Weights of a small transformer language model: 327M tokens.
Each number is 50 + 15 x the weight over its row's rms, rounded and kept within 0 to 99. Layers, rows and columns count from 0. The size before them is the row's rms in percent of the matrix's.

# layer 4 MLP gate, 576x224, rms 0.0476, rows 125-249, columns 112-167
101:57 42 34 66 34 38 34 31 37 43 40 44 38 62 44 55 49 53 77 42 68 53 21 63 41 35 68 63 65 38 56 62 65 39 43 52 53 50 28 46 58 01 56 44 43 31 69 64 58 43 50 28 75 71 73 67
099:53 50 54 45 43 23 81 46 44 25 47 41 64 28 29 43 36 73 50 38 43 65 72 77 47 39 73 58 31 41 38 51 58 15 62 54 43 85 61 57 76 81 42 30 43 47 68 45 67 65 52 36 47 89 49 21
101:60 33 43 48 57 42 60 38 61 61 33 52 34 54 27 16 32 53 53 66 55 50 49 44 44 34 59 52 48 57 42 37 44 42 52 50 86 36 69 38 53 44 53 59 70 48 33 54 59 58 60 48 79 13 77 58
100:56 45 72 63 62 31 75 61 75 51 55 60 57 41 49 37 70 48 63 62 71 54 58 55 23 73 38 34 45 39 57 27 59 59 47 23 67 23 62 25 70 53 57 31 61 37 57 45 45 62 49 33 56 63 41 44
100:49 25 57 54 64 73 40 43 50 37 35 23 42 56 45 54 63 68 37 61 54 62 67 43 34 60 48 30 37 56 74 52 41 62 40 45 62 34 32 67 68 60 41 42 46 53 25 48 24 75 54 67 51 55 54 66
097:30 40 30 58 66 52 36 75 44 51 29 62 43 27 69 61 34 63 41 62 35 49 63 55 32 24 40 60 50 25 42 75 40 82 49 47 33 78 58 58 63 67 39 43 62 51 45 43 48 79 28 48 34 46 73 42
097:37 38 52 75 32 44 46 28 73 41 41 56 76 61 44 52 39 37 83 49 68 67 30 72 49 29 58 71 48 64 46 19 51 22 70 59 49 62 35 26 45 40 76 47 38 51 27 21 72 43 50 60 59 31 56 39
097:39 58 72 32 21 66 77 26 79 60 33 59 65 67 83 54 53 46 52 45 60 48 50 86 28 40 62 44 42 52 54 36 40 59 67 55 75 49 33 48 40 71 53 16 50 26 39 45 55 54 70 53 41 63 54 61
095:35 50 63 23 35 38 56 56 43 30 44 61 56 59 59 70 74 37 54 61 68 39 60 38 66 37 66 32 46 56 36 49 66 79 78 35 69 39 46 48 49 56 27 77 47 61 59 54 44 49 50 56 62 50 31 64
094:30 35 33 48 46 46 51 53 62 59 69 58 39 37 30 71 43 37 63 33 52 17 37 58 68 73 70 63 34 55 52 53 48 75 78 31 42 53 18 60 76 71 42 63 63 52 73 60 46 72 62 65 38 28 62 24
104:58 43 40 65 82 00 56 52 39 53 54 64 52 41 49 60 31 26 38 46 64 60 35 77 47 52 58 44 52 39 40 44 65 48 55 61 51 34 63 11 46 53 74 57 77 70 53 83 29 19 60 66 67 60 34 50
104:46 55 69 45 40 44 33 52 60 40 44 56 67 33 42 43 66 71 40 53 79 53 56 56 38 49 72 46 39 71 39 67 25 57 57 77 47 53 35 84 33 41 55 66 89 53 70 30 46 55 35 52 75 50 55 72
101:75 46 62 53 73 28 39 40 71 49 27 40 47 59 61 74 59 27 24 59 49 58 46 54 64 44 43 41 64 33 46 56 62 35 57 38 61 38 26 53 72 71 71 63 78 54 42 43 44 43 38 20 61 77 51 64
097:62 51 44 56 66 55 56 38 50 43 64 61 58 56 73 51 51 51 57 33 32 65 40 37 74 35 36 57 33 32 47 40 48 46 69 54 55 53 22 64 94 46 39 45 67 42 25 39 32 67 25 65 64 47 54 47
098:52 60 38 62 52 47 61 43 51 42 32 62 60 34 51 44 72 45 50 27 55 40 59 60 27 53 40 41 32 02 64 12 81 66 48 46 68 75 41 71 61 53 40 40 26 30 44 19 49 69 45 73 30 23 48 77
108:62 45 35 60 42 41 51 63 58 33 36 53 33 62 31 28 15 39 18 43 70 46 57 31 50 40 65 55 28 56 88 48 38 68 32 62 53 53 59 36 58 60 83 60 70 76 34 48 56 60 48 12 42 53 61 68
097:47 29 58 57 37 38 36 33 44 49 79 55 54 27 48 57 60 48 62 38 35 46 55 50 60 57 46 33 41 59 48 52 58 46 40 24 36 55 30 48 70 33 64 38 56 86 36 48 18 43 37 54 65 68 55 45
095:43 31 63 47 59 56 72 57 60 38 63 24 15 33 44 47 60 38 54 66 48 56 42 68 42 84 38 45 28 57 67 49 56 28 60 30 17 64 45 56 40 37 56 47 28 38 56 49 55 49 64 30 65 33 68 53
102:58 61 34 46 49 71 46 63 53 62 50 50 53 66 15 23 62 45 57 37 69 50 63 42 45 61 48 78 54 50 59 24 42 27 41 76 81 31 54 49 52 45 48 52 52 48 55 16 59 44 64 34 53 61 87 48
109:45 39 36 64 60 41 14 55 62 55 74 53 39 69 41 49 45 76 57 34 71 34 45 49 59 54 25 53 40 38 72 59 46 33 47 58 81 58 51 58 58 46 53 36 53 43 49 53 37 67 31 55 41 49 66 41
100:69 04 65 45 67 52 44 38 50 39 45 61 48 37 28 49 76 60 47 37 63 49 52 31 60 15 58 47 31 54 50 67 32 59 35 45 53 53 41 62 54 45 13 44 57 57 80 43 48 56 36 57 48 27 55 71
101:61 50 42 38 36 56 42 50 27 50 32 50 50 61 72 44 48 42 64 51 59 19 66 39 64 60 76 76 53 57 70 51 57 64 55 51 60 62 45 71 56 55 36 51 57 48 51 53 45 66 56 41 75 39 61 42
100:73 55 55 86 48 38 35 57 57 21 62 55 34 25 35 59 76 47 42 54 36 45 37 80 56 40 44 74 32 65 43 50 31 67 38 50 60 63 57 47 30 51 54 22 57 67 62 45 72 55 46 59 66 70 40 57
098:35 86 53 43 38 65 61 27 40 63 00 39 77 75 48 51 69 60 48 55 36 57 31 61 40 65 73 59 26 76 16 55 24 34 78 68 65 63 55 51 51 53 29 49 51 39 35 53 48 58 82 34 50 76 46 49
103:30 47 49 48 54 64 69 15 49 51 38 48 56 48 20 43 68 58 49 27 57 42 54 66 25 65 39 60 61 43 71 54 68 72 64 58 42 45 43 56 73 62 64 44 53 23 52 17 57 38 52 66 44 50 78 30
096:63 26 50 69 78 42 47 39 46 58 68 56 42 43 39 58 69 62 47 44 71 76 54 64 74 70 31 52 18 61 35 65 65 24 81 63 63 35 65 41 44 52 61 13 52 39 77 37 50 61 42 27 49 70 28 33
101:56 43 57 34 37 50 60 38 42 67 38 49 58 60 12 52 28 34 49 55 39 08 56 52 60 57 52 48 56 36 55 11 31 48 62 59 38 54 44 49 59 34 56 17 52 79 48 52 49 39 64 49 37 45 31 48
099:75 25 34 72 07 47 63 62 60 12 34 65 60 64 64 58 29 57 47 55 41 48 48 58 56 49 60 63 52 52 50 48 30 67 80 73 41 69 27 43 29 50 47 44 54 34 57 28 48 81 44 49 50 75 69 34
117:51 43 74 43 49 45 75 65 32 54 12 52 73 60 41 50 90 79 52 56 64 46 73 14 46 35 51 56 55 17 31 70 36 70 62 42 57 29 35 63 49 59 27 54 22 62 86 39 37 60 65 55 53 48 69 44
094:38 24 62 48 63 70 55 49 46 41 46 69 52 69 69 36 45 41 61 46 58 43 74 37 75 51 66 67 18 29 22 67 46 48 19 67 34 40 20 45 79 42 88 54 48 50 69 60 55 54 39 47 51 36 58 16
116:48 44 64 51 39 38 57 59 77 62 19 51 54 52 56 36 65 46 73 71 57 14 40 62 34 69 41 25 61 49 57 40 40 38 51 39 69 33 46 48 33 49 45 33 41 31 41 51 64 54 47 42 66 49 52 74
100:62 54 56 31 62 39 60 63 34 82 65 48 30 55 29 39 69 31 37 51 71 45 56 49 56 47 46 78 45 51 58 60 58 48 45 70 37 41 67 33 46 76 59 61 61 59 53 53 54 59 47 50 54 32 69 54
097:67 50 73 47 61 54 38 63 63 61 40 46 64 34 33 35 66 43 49 27 59 37 28 53 64 38 71 73 36 60 40 58 62 54 38 73 47 65 74 29 66 17 65 40 62 61 47 43 55 70 59 31 30 56 60 29
099:59 49 23 28 95 22 39 79 49 35 77 34 49 27 30 61 63 61 44 77 56 27 50 36 81 44 70 08 45 44 47 57 60 41 67 41 44 43 41 34 43 46 82 55 67 65 41 68 41 50 33 51 23 57 52 60
098:67 54 62 46 56 55 61 86 44 54 45 45 33 61 34 47 42 41 43 56 53 39 57 56 62 67 65 39 55 62 69 50 40 36 52 63 63 58 38 57 54 34 68 49 52 41 60 53 27 54 53 76 29 61 60 35
100:28 44 44 33 35 34 46 57 46 74 54 30 54 74 03 36 44 47 43 37 53 42 50 51 44 51 76 84 48 52 58 40 56 47 50 80 55 44 50 58 28 57 58 52 42 45 44 22 58 77 31 39 49 38 63 53
100:62 55 52 66 22 70 57 55 52 68 52 17 38 31 34 40 32 63 54 45 71 49 60 45 68 51 62 38 47 37 71 47 57 51 65 51 77 91 56 83 52 45 47 63 16 61 47 47 75 70 32 35 50 52 28 24
096:38 32 61 57 63 60 57 57 30 69 51 29 65 60 62 56 38 46 63 29 62 39 60 37 22 36 45 32 60 69 51 39 56 65 31 56 57 31 60 28 28 51 58 50 51 31 19 40 40 37 81 38 50 58 51 62
094:38 53 46 55 65 57 49 32 42 56 62 72 42 61 76 51 26 46 15 46 58 44 54 48 40 49 54 48 42 52 51 29 61 28 46 66 57 58 45 53 45 52 44 64 42 55 46 43 71 43 49 52 66 81 39 41
095:55 32 34 56 50 66 72 47 51 46 32 52 48 23 44 49 20 52 61 50 05 24 58 43 65 44 68 34 59 51 48 71 43 60 35 41 52 38 31 35 44 40 42 51 49 73 63 36 25 43 37 37 73 63 41 53
100:33 47 47 77 49 76 62 67 69 66 66 54 54 65 54 73 49 46 43 43 44 68 57 32 76 37 50 45 56 41 55 48 64 52 50 50 72 28 28 42 46 42 29 65 53 62 47 58 47 52 42 30 34 64 52 66
099:38 74 38 44 57 61 51 54 35 37 25 60 30 45 50 71 56 59 74 72 46 51 35 28 42 65 41 62 59 44 57 55 50 50 73 34 50 52 33 72 67 55 41 51 40 30 52 59 53 74 70 47 66 61 47 64
092:55 76 41 37 41 35 50 26 45 50 62 83 40 57 60 72 57 53 92 53 33 28 51 56 50 32 50 45 39 47 43 42 41 54 68 37 68 43 37 32 38 48 38 42 47 77 47 36 63 48 47 27 51 49 61 66
106:24 29 48 62 83 29 44 61 80 48 46 46 56 41 52 52 51 63 58 62 48 52 33 61 62 38 33 45 50 42 32 24 43 65 34 55 46 48 43 60 72 83 42 40 58 57 58 84 23 50 72 36 60 58 29 36
100:33 65 49 54 46 82 42 40 41 60 51 42 56 51 28 54 40 49 42 27 39 48 51 45 37 26 49 31 33 27 51 64 26 37 42 65 20 45 36 60 69 42 55 28 36 63 66 49 63 31 68 52 48 40 53 58
100:50 61 65 48 64 34 45 35 56 42 46 48 42 48 45 35 44 18 38 66 40 39 46 65 19 56 29 49 40 64 46 26 37 45 43 42 46 68 34 33 31 61 53 48 47 51 40 71 50 31 45 40 44 23 47 53
095:44 56 51 63 54 37 41 45 31 20 39 64 52 48 40 48 46 46 53 60 53 66 06 19 39 45 52 51 59 61 60 73 62 68 24 52 43 32 54 60 33 38 53 55 32 79 68 47 48 55 47 35 77 61 45 58
101:50 49 43 44 79 44 50 20 53 74 47 46 59 41 55 29 34 49 59 39 50 50 20 49 22 24 81 62 50 30 53 36 63 75 31 65 47 31 44 53 41 28 55 55 50 49 45 53 80 41 42 18 46 69 46 56
106:50 59 70 47 53 50 59 71 45 67 67 57 75 39 52 76 69 66 13 38 55 35 53 14 68 21 51 28 69 41 31 86 50 44 60 68 38 79 34 20 55 80 29 52 47 61 69 50 53 34 39 60 69 49 61 54
098:49 46 63 54 53 45 43 71 31 37 39 54 51 58 45 47 39 56 67 33 46 34 54 14 57 73 45 43 36 40 56 73 71 39 71 43 47 58 61 43 66 58 71 60 52 61 62 36 43 51 37 59 53 49 38 66
096:62 43 45 69 74 51 26 25 47 32 54 47 62 57 55 46 51 43 54 57 49 15 50 77 47 80 41 54 34 34 33 27 44 67 40 85 43 61 48 33 56 46 15 80 34 61 20 20 32 41 54 85 56 45 62 36
098:45 37 82 29 51 35 55 35 69 42 30 32 48 43 61 66 84 29 40 59 45 59 63 38 66 47 61 59 64 51 26 42 39 73 39 72 24 52 38 30 58 77 68 16 54 41 64 47 63 32 40 66 43 45 34 49
090:42 44 67 55 35 72 39 20 49 48 34 57 40 59 34 26 46 53 48 65 74 44 45 49 49 38 78 39 49 63 67 34 53 56 55 68 45 67 25 58 61 43 78 65 64 59 54 67 78 46 56 64 39 67 51 47
101:47 63 59 45 45 57 32 63 32 45 53 51 68 56 53 24 28 53 62 52 70 54 63 31 25 46 56 55 51 59 65 46 53 54 51 63 51 61 72 78 63 57 46 61 38 72 30 56 23 77 60 88 58 34 78 46
099:55 23 78 51 34 57 23 82 35 53 65 43 47 41 53 74 46 69 50 58 59 38 45 48 36 34 46 62 27 67 75 66 80 50 43 61 62 34 69 27 25 48 48 81 30 53 71 43 52 58 65 37 50 48 53 38
097:54 19 33 77 61 33 73 84 47 24 23 33 40 58 65 41 34 67 68 62 39 58 55 39 68 68 50 25 45 51 42 49 75 59 70 47 43 59 39 55 38 34 66 30 11 56 56 53 37 53 72 22 51 39 45 49
102:49 58 61 51 36 46 30 40 69 60 55 38 53 50 55 59 24 59 50 65 41 42 59 60 47 54 50 33 58 24 71 33 16 71 39 71 37 66 46 72 42 60 50 55 31 53 38 59 77 26 57 38 36 53 62 46
102:26 74 29 22 52 35 40 40 44 18 58 40 40 72 56 47 51 51 72 35 28 48 77 71 44 53 61 68 34 56 27 59 72 53 27 42 42 69 51 38 64 45 56 72 50 69 13 46 81 49 50 57 63 45 38 65
102:22 58 67 31 41 58 43 56 68 35 71 72 52 35 79 38 31 53 62 48 47 47 58 30 73 37 56 75 31 39 63 87 67 47 62 58 22 69 46 54 47 48 63 38 40 36 64 35 49 60 58 45 66 59 36 65
102:55 35 56 46 72 49 52 63 60 59 54 35 65 53 30 20 44 55 50 35 62 37 71 35 58 25 38 52 74 47 46 88 21 47 48 70 81 64 60 23 50 47 40 41 51 57 51 74 51 53 34 33 80 51 46 52
096:19 42 52 55 28 48 51 57 46 34 52 51 51 45 71 47 16 61 44 42 79 39 47 41 36 62 59 37 37 36 83 56 15 80 30 51 70 32 62 79 57 44 46 31 50 46 34 23 46 58 55 65 10 48 78 81
101:29 32 26 42 63 27 62 65 57 31 49 51 38 63 63 28 29 43 54 66 46 55 31 50 53 45 56 27 56 56 75 37 50 42 83 40 32 71 46 69 24 26 14 44 40 58 59 49 39 41 62 46 82 47 72 70
103:19 55 46 61 38 62 69 65 56 41 21 45 82 57 58 32 44 45 33 40 46 62 53 76 26 62 49 66 35 50 53 51 32 17 43 47 33 70 60 63 34 34 46 40 57 24 37 18 41 36 56 41 34 45 72 59
112:53 45 46 71 62 12 52 45 60 19 75 29 60 48 52 52 29 12 47 57 70 48 54 64 35 60 59 26 43 52 50 57 55 49 46 55 41 69 36 49 48 47 66 46 17 45 22 40 63 35 46 56 49 24 62 54
106:66 65 55 41 54 52 41 82 69 42 47 47 56 71 50 63 65 45 81 58 58 49 51 53 50 44 69 42 33 56 50 81 54 47 42 49 22 80 51 46 41 37 50 32 25 43 76 40 44 47 22 28 56 52 40 64
097:49 57 63 31 68 64 68 17 64 57 46 63 72 46 54 36 21 47 58 39 71 47 31 49 38 40 71 54 62 69 54 71 54 57 40 64 44 83 69 46 68 77 54 33 78 53 43 36 33 49 62 79 50 50 49 55
105:44 56 59 19 63 49 50 38 66 31 39 53 65 35 39 34 31 43 38 42 71 38 49 54 60 56 49 61 45 32 63 70 37 53 14 57 70 99 48 64 67 38 34 35 39 38 72 66 63 29 35 48 54 47 61 27
108:73 40 40 45 34 50 63 45 59 36 50 36 57 34 75 67 48 56 45 44 33 39 47 45 44 35 29 43 46 07 37 49 29 56 60 47 64 48 52 53 63 57 38 59 25 50 64 47 55 21 66 61 70 73 70 35
102:49 52 66 25 56 79 40 44 57 48 51 31 67 52 69 43 39 28 67 73 60 52 28 41 63 25 51 66 55 08 40 74 37 38 51 39 58 24 34 77 52 46 64 59 53 59 34 55 59 57 54 44 78 34 55 40
104:30 55 46 43 87 32 55 31 63 16 59 65 57 65 53 57 78 38 65 23 64 70 48 49 60 22 43 49 35 49 57 35 64 43 59 54 72 87 33 38 33 45 26 41 37 71 51 52 44 44 52 28 68 55 65 39
099:41 59 44 27 55 71 44 49 50 62 32 48 65 40 33 72 66 36 45 71 60 26 68 50 40 41 42 50 57 38 62 48 69 55 55 53 45 37 87 40 54 33 59 49 59 56 35 69 11 52 47 46 41 70 42 45
099:37 51 39 57 79 64 62 59 60 53 48 56 59 47 14 46 66 39 68 41 21 44 50 71 33 38 87 48 65 33 51 66 62 37 11 25 71 66 22 57 58 33 41 43 49 53 60 40 37 70 53 30 33 53 60 42
093:34 19 72 29 42 29 39 56 44 76 59 53 22 34 74 61 51 47 39 61 57 38 70 57 64 38 19 49 41 58 50 56 41 60 39 48 50 46 51 50 51 23 64 63 79 51 64 15 66 47 60 59 76 62 67 56
103:58 44 66 75 48 39 48 43 34 41 49 49 70 60 32 35 32 59 44 49 63 72 65 56 57 61 52 84 59 54 33 60 61 46 46 53 49 44 35 69 23 37 54 41 52 60 44 23 53 51 52 44 66 64 58 53
094:61 55 37 61 33 52 53 71 53 39 56 52 62 43 44 18 31 21 42 59 80 67 08 35 54 61 49 44 52 42 53 52 57 73 37 48 37 50 64 38 36 57 50 59 70 82 49 65 45 60 57 53 58 55 82 66
095:47 20 57 00 67 52 62 65 52 40 51 34 44 41 65 54 73 79 48 51 46 48 59 46 43 65 48 55 46 53 18 33 48 38 64 58 56 49 44 45 58 37 16 33 70 99 28 53 52 50 46 44 51 40 35 47
093:47 53 30 71 51 60 54 39 40 33 34 56 31 43 31 59 63 67 62 44 50 54 24 62 34 71 67 70 52 58 86 41 92 28 53 29 45 53 77 49 55 53 33 53 37 33 24 49 31 87 69 51 39 50 57 58
097:22 42 65 29 51 29 47 53 70 55 61 41 60 54 67 37 57 51 38 57 18 51 49 68 44 55 67 33 24 46 74 43 36 54 68 55 68 34 63 72 48 84 75 68 61 73 63 46 54 42 39 39 68 54 39 58
099:55 66 63 69 32 28 91 64 59 58 18 69 35 62 34 55 74 49 64 80 31 47 67 48 50 71 62 44 56 48 42 50 39 57 43 50 70 45 34 27 74 42 37 75 56 40 49 49 48 30 73 83 41 42 28 81
099:50 51 42 53 64 41 86 49 58 40 27 46 73 44 13 56 31 36 46 60 77 58 58 55 48 34 54 56 53 67 56 53 62 59 71 25 60 38 55 39 68 57 77 42 49 34 60 57 61 36 60 67 60 50 59 37
100:50 26 29 52 57 62 31 52 20 51 34 40 59 64 48 50 55 69 48 42 33 36 14 38 36 41 41 84 76 30 43 84 22 69 33 80 39 75 39 52 61 50 38 36 60 56 38 39 29 41 54 57 48 69 61 58
107:41 28 60 46 58 22 54 44 71 29 40 21 35 67 32 92 76 31 63 55 57 58 36 48 61 43 73 41 56 22 63 18 40 41 56 77 59 60 26 67 52 39 54 26 36 41 53 68 53 46 71 56 62 40 55 62
100:70 57 40 40 47 54 44 45 68 79 02 49 45 90 50 53 70 39 48 58 66 53 43 38 55 35 41 72 48 72 48 45 43 42 19 37 33 35 56 49 39 49 53 60 64 51 70 70 34 40 73 56 75 44 58 45
093:58 66 72 51 69 40 35 48 61 47 40 57 34 45 56 64 83 50 48 43 46 49 51 41 55 53 63 17 66 53 62 65 48 48 52 43 35 50 43 42 54 62 42 75 56 71 50 55 28 60 43 33 53 46 34 64
100:42 53 31 54 47 54 71 57 37 28 54 38 52 38 32 49 50 44 63 51 89 63 59 59 74 55 57 50 49 26 33 64 25 54 58 39 76 49 57 24 59 43 65 32 74 74 53 39 42 52 43 41 40 35 76 30
108:51 52 69 28 63 36 49 37 44 58 19 52 44 85 40 30 65 31 59 39 51 52 50 27 91 38 77 64 43 58 47 25 45 46 35 66 50 67 24 41 77 70 18 31 19 48 61 61 64 72 70 30 50 36 51 34
099:31 47 39 57 59 59 37 19 79 41 43 45 77 53 24 42 64 79 55 42 43 66 49 56 39 42 78 53 44 19 34 40 33 68 50 64 73 75 57 37 62 68 39 64 60 55 46 23 41 68 56 19 57 42 47 49
106:54 55 69 42 44 32 40 55 59 60 37 65 66 58 67 10 26 52 52 39 53 50 57 30 60 36 70 62 58 56 56 60 57 34 45 75 86 47 43 53 47 62 64 47 72 55 72 37 58 85 53 65 84 52 81 54
108:68 45 46 71 53 40 28 66 87 71 46 63 64 46 70 68 52 60 67 43 54 26 59 46 45 63 16 89 40 58 52 44 57 59 54 60 61 63 58 21 33 55 36 49 40 50 52 29 40 60 64 67 69 55 48 40
110:62 51 69 20 39 34 46 59 65 32 61 61 39 85 90 32 67 39 42 48 48 22 29 35 59 31 68 60 44 45 16 34 45 43 44 50 63 76 47 50 42 41 23 36 62 39 45 39 51 56 34 30 74 40 58 81
099:50 58 29 54 57 24 64 48 59 53 41 49 61 50 52 43 32 34 59 37 27 29 29 47 45 46 64 51 35 43 64 37 34 63 53 66 48 63 48 78 59 55 52 47 62 56 60 51 36 70 66 70 36 41 53 53
104:39 69 39 52 35 35 66 72 52 26 39 23 61 53 63 16 49 73 47 45 55 55 46 46 39 51 72 43 45 58 50 75 51 31 18 46 47 52 66 68 70 13 37 41 38 32 65 38 31 35 43 43 52 47 79 61
096:59 44 49 57 50 53 54 69 47 36 51 88 47 72 42 29 27 55 55 39 76 36 45 31 60 75 61 91 40 48 28 83 40 70 77 43 69 43 54 67 59 60 52 50 39 47 47 57 60 59 63 54 33 49 55 44
100:50 34 52 01 53 39 72 76 32 69 51 75 53 77 67 60 65 45 42 44 46 31 15 89 70 35 68 71 54 47 33 87 33 59 47 50 54 80 56 53 59 59 49 21 53 28 61 45 33 45 33 41 45 37 50 46
094:35 64 56 52 71 33 58 79 84 51 39 21 62 37 65 54 88 53 56 48 34 51 42 52 70 53 50 54 78 58 44 51 34 47 78 28 45 24 48 51 58 58 73 62 47 57 85 56 48 66 64 55 66 21 61 44
092:72 41 65 40 69 59 64 40 54 31 83 42 59 53 58 51 65 47 35 41 56 31 73 50 59 57 30 29 52 26 74 31 66 63 60 33 56 51 68 58 64 43 58 49 46 40 42 51 54 62 58 41 35 61 84 77
097:74 32 54 72 60 39 50 74 64 38 80 32 67 28 65 21 56 31 37 55 56 73 38 63 51 44 30 73 31 49 55 39 59 47 62 51 30 65 46 35 71 40 53 38 58 48 85 31 66 64 83 64 63 35 51 52
097:53 46 72 39 83 38 49 50 48 44 48 38 67 70 50 40 68 54 69 68 66 33 37 50 44 42 54 64 34 31 42 38 53 81 48 51 52 73 46 76 36 47 19 64 22 40 23 68 62 38 33 70 35 62 79 61
101:37 45 66 70 53 57 48 54 46 58 39 43 53 40 60 38 59 32 44 41 34 48 39 48 48 69 60 52 49 35 28 46 16 48 61 50 36 59 44 49 59 26 48 70 74 53 44 53 51 61 65 32 28 47 53 66
096:29 37 70 44 42 44 48 37 59 28 58 58 61 51 18 52 70 24 38 49 61 64 41 30 27 40 40 47 71 60 26 70 69 90 64 59 70 49 52 58 66 32 68 68 54 65 13 30 70 37 33 32 63 67 41 37
100:76 52 48 48 42 78 37 62 68 58 63 54 55 55 40 66 56 48 45 64 66 45 60 38 62 64 59 40 73 57 41 65 04 75 44 52 75 41 44 47 67 41 53 46 26 60 40 59 39 44 66 35 30 33 62 47
100:49 50 71 56 42 49 35 78 62 53 22 41 54 62 56 55 11 71 40 25 52 26 46 72 78 40 64 71 42 30 57 41 35 45 79 61 49 68 67 68 62 63 52 78 39 68 63 42 57 48 58 50 70 32 42 40
103:55 52 51 63 36 49 38 51 43 59 38 34 67 28 61 29 40 53 45 29 45 28 54 35 59 36 52 46 37 42 61 39 15 49 64 82 45 76 53 62 42 73 35 36 61 60 57 33 75 66 46 62 64 72 61 47
102:32 59 60 37 67 63 29 60 54 65 25 40 88 47 40 48 42 69 71 66 59 36 37 41 34 26 42 52 43 41 58 34 33 65 38 61 47 28 40 30 74 46 46 44 56 42 69 42 46 36 63 29 50 55 65 53
103:38 55 32 55 54 50 47 69 58 58 46 44 76 50 47 60 62 69 65 50 69 52 52 55 37 60 26 55 18 32 33 51 35 48 44 33 62 65 62 71 48 47 57 59 41 23 65 42 81 10 67 62 51 53 63 26
101:54 52 86 53 69 14 61 79 43 53 35 66 26 56 43 64 52 37 49 79 36 47 45 69 54 54 66 55 52 49 66 52 54 52 52 38 42 58 29 55 35 40 36 49 56 88 60 52 37 45 55 69 49 58 53 44
099:61 47 63 44 85 48 45 40 64 63 59 66 62 44 50 31 57 44 42 41 50 78 45 65 59 49 43 68 11 32 34 49 50 41 59 28 63 54 66 51 50 57 89 38 62 61 37 21 27 38 74 53 51 52 55 34
101:39 60 53 47 67 39 48 65 64 35 58 50 30 59 21 48 30 29 46 64 63 67 71 25 53 47 62 78 62 23 27 51 46 32 17 10 11 49 55 22 40 45 77 30 41 36 55 77 34 29 54 52 48 37 49 49
100:41 51 73 43 70 36 42 49 72 30 52 43 76 55 28 36 47 55 44 58 75 49 45 41 44 84 68 49 55 49 46 63 79 31 40 40 43 70 35 28 77 62 49 64 54 65 35 18 44 36 39 47 43 41 38 54
099:66 29 97 38 53 28 56 48 24 58 58 22 63 37 72 75 49 38 63 49 35 44 43 66 58 73 44 48 26 62 12 46 61 67 60 70 57 54 56 46 64 41 47 59 64 63 54 79 28 55 48 67 31 41 48 39
102:35 43 52 41 58 48 20 52 72 31 57 43 50 33 59 53 51 57 32 84 32 48 36 36 54 42 63 30 47 43 69 74 56 62 63 28 35 48 27 43 79 52 59 56 67 63 50 46 60 51 49 69 54 69 48 54
104:40 22 57 33 47 51 45 68 57 58 68 64 48 27 42 58 26 45 36 32 55 37 40 39 66 52 73 51 19 40 42 66 65 33 25 78 99 57 33 36 46 44 66 51 26 35 47 40 64 50 53 40 32 78 55 48
105:48 24 64 37 87 39 79 51 30 30 56 27 52 65 46 43 64 46 64 59 66 46 30 49 62 63 63 31 55 56 59 54 69 50 43 49 55 39 50 29 40 81 51 37 53 79 61 74 54 53 63 55 53 32 48 47
092:59 67 62 49 59 30 56 68 49 50 59 60 39 42 38 72 31 55 59 32 49 39 41 35 20 55 80 68 45 48 36 56 34 35 83 67 34 35 54 32 66 64 67 79 20 54 24 49 44 71 42 40 37 74 41 29
091:42 41 35 53 50 56 31 20 60 53 35 63 76 62 39 59 56 40 48 41 44 27 54 70 62 52 62 55 36 53 50 40 64 41 53 51 62 43 48 62 84 34 45 57 53 15 58 52 63 63 63 77 41 87 39 36
098:52 61 38 35 71 46 57 63 71 50 39 21 42 41 44 57 58 57 59 54 33 36 54 47 58 33 82 40 48 32 38 42 59 63 57 74 23 43 16 38 52 86 45 23 46 14 65 51 48 65 34 45 59 61 66 52
091:66 48 27 48 44 37 63 44 39 46 54 62 50 30 55 44 75 77 59 67 44 75 63 73 54 51 46 60 27 30 26 42 57 44 42 66 48 45 56 66 48 48 49 37 52 25 37 70 43 63 82 81 66 38 81 48
109:22 41 63 31 29 68 62 29 52 58 38 49 52 72 47 74 58 41 46 48 35 57 34 61 53 49 55 45 23 45 34 29 57 63 74 56 27 60 27 62 53 52 31 71 61 44 46 52 63 65 57 36 50 26 55 47
102:67 53 34 55 55 39 41 18 20 50 56 57 83 41 41 62 85 40 68 57 52 40 18 85 66 42 61 51 40 30 36 59 59 64 51 58 31 35 30 97 40 24 59 34 50 39 50 63 45 58 70 36 64 68 78 38
099:65 72 35 76 39 27 53 56 64 41 41 49 62 46 48 48 50 44 48 66 45 44 64 63 58 49 52 70 50 31 44 62 70 57 52 61 26 59 48 49 22 56 49 71 32 44 74 47 42 70 26 44 58 39 56 58
099:58 39 51 46 65 50 60 46 46 26 27 58 34 45 40 39 62 44 57 80 59 46 56 36 79 38 49 72 52 35 47 69 58 20 79 67 54 39 42 42 67 31 38 64 43 56 31 46 56 71 65 46 70 55 75 46
094:67 45 64 53 87 72 46 48 69 42 40 75 54 48 57 32 16 56 71 51 51 20 41 43 49 51 70 50 28 35 44 53 49 43 55 75 31 75 58 40 45 49 47 55 68 29 43 43 38 57 48 38 50 57 52 38
102:34 48 62 69 46 29 61 50 79 22 63 43 39 37 20 41 67 27 49 53 42 55 27 67 21 12 57 87 17 46 49 52 36 37 42 55 41 53 40 57 32 77 39 63 44 87 57 50 49 55 63 15 69 35 53 57
102:51 23 67 56 59 45 45 42 56 25 38 66 86 43 52 61 63 36 43 37 37 40 63 36 72 32 53 59 51 26 38 59 78 42 58 40 36 35 31 66 45 56 30 51 66 66 60 44 58 29 59 34 73 47 52 26
094:50 50 52 57 45 51 50 61 57 43 41 35 59 35 61 26 59 66 65 63 71 44 41 70 38 61 62 74 32 34 55 46 48 44 64 65 33 75 62 49 79 52 14 75 74 58 22 60 56 40 53 41 39 50 71 53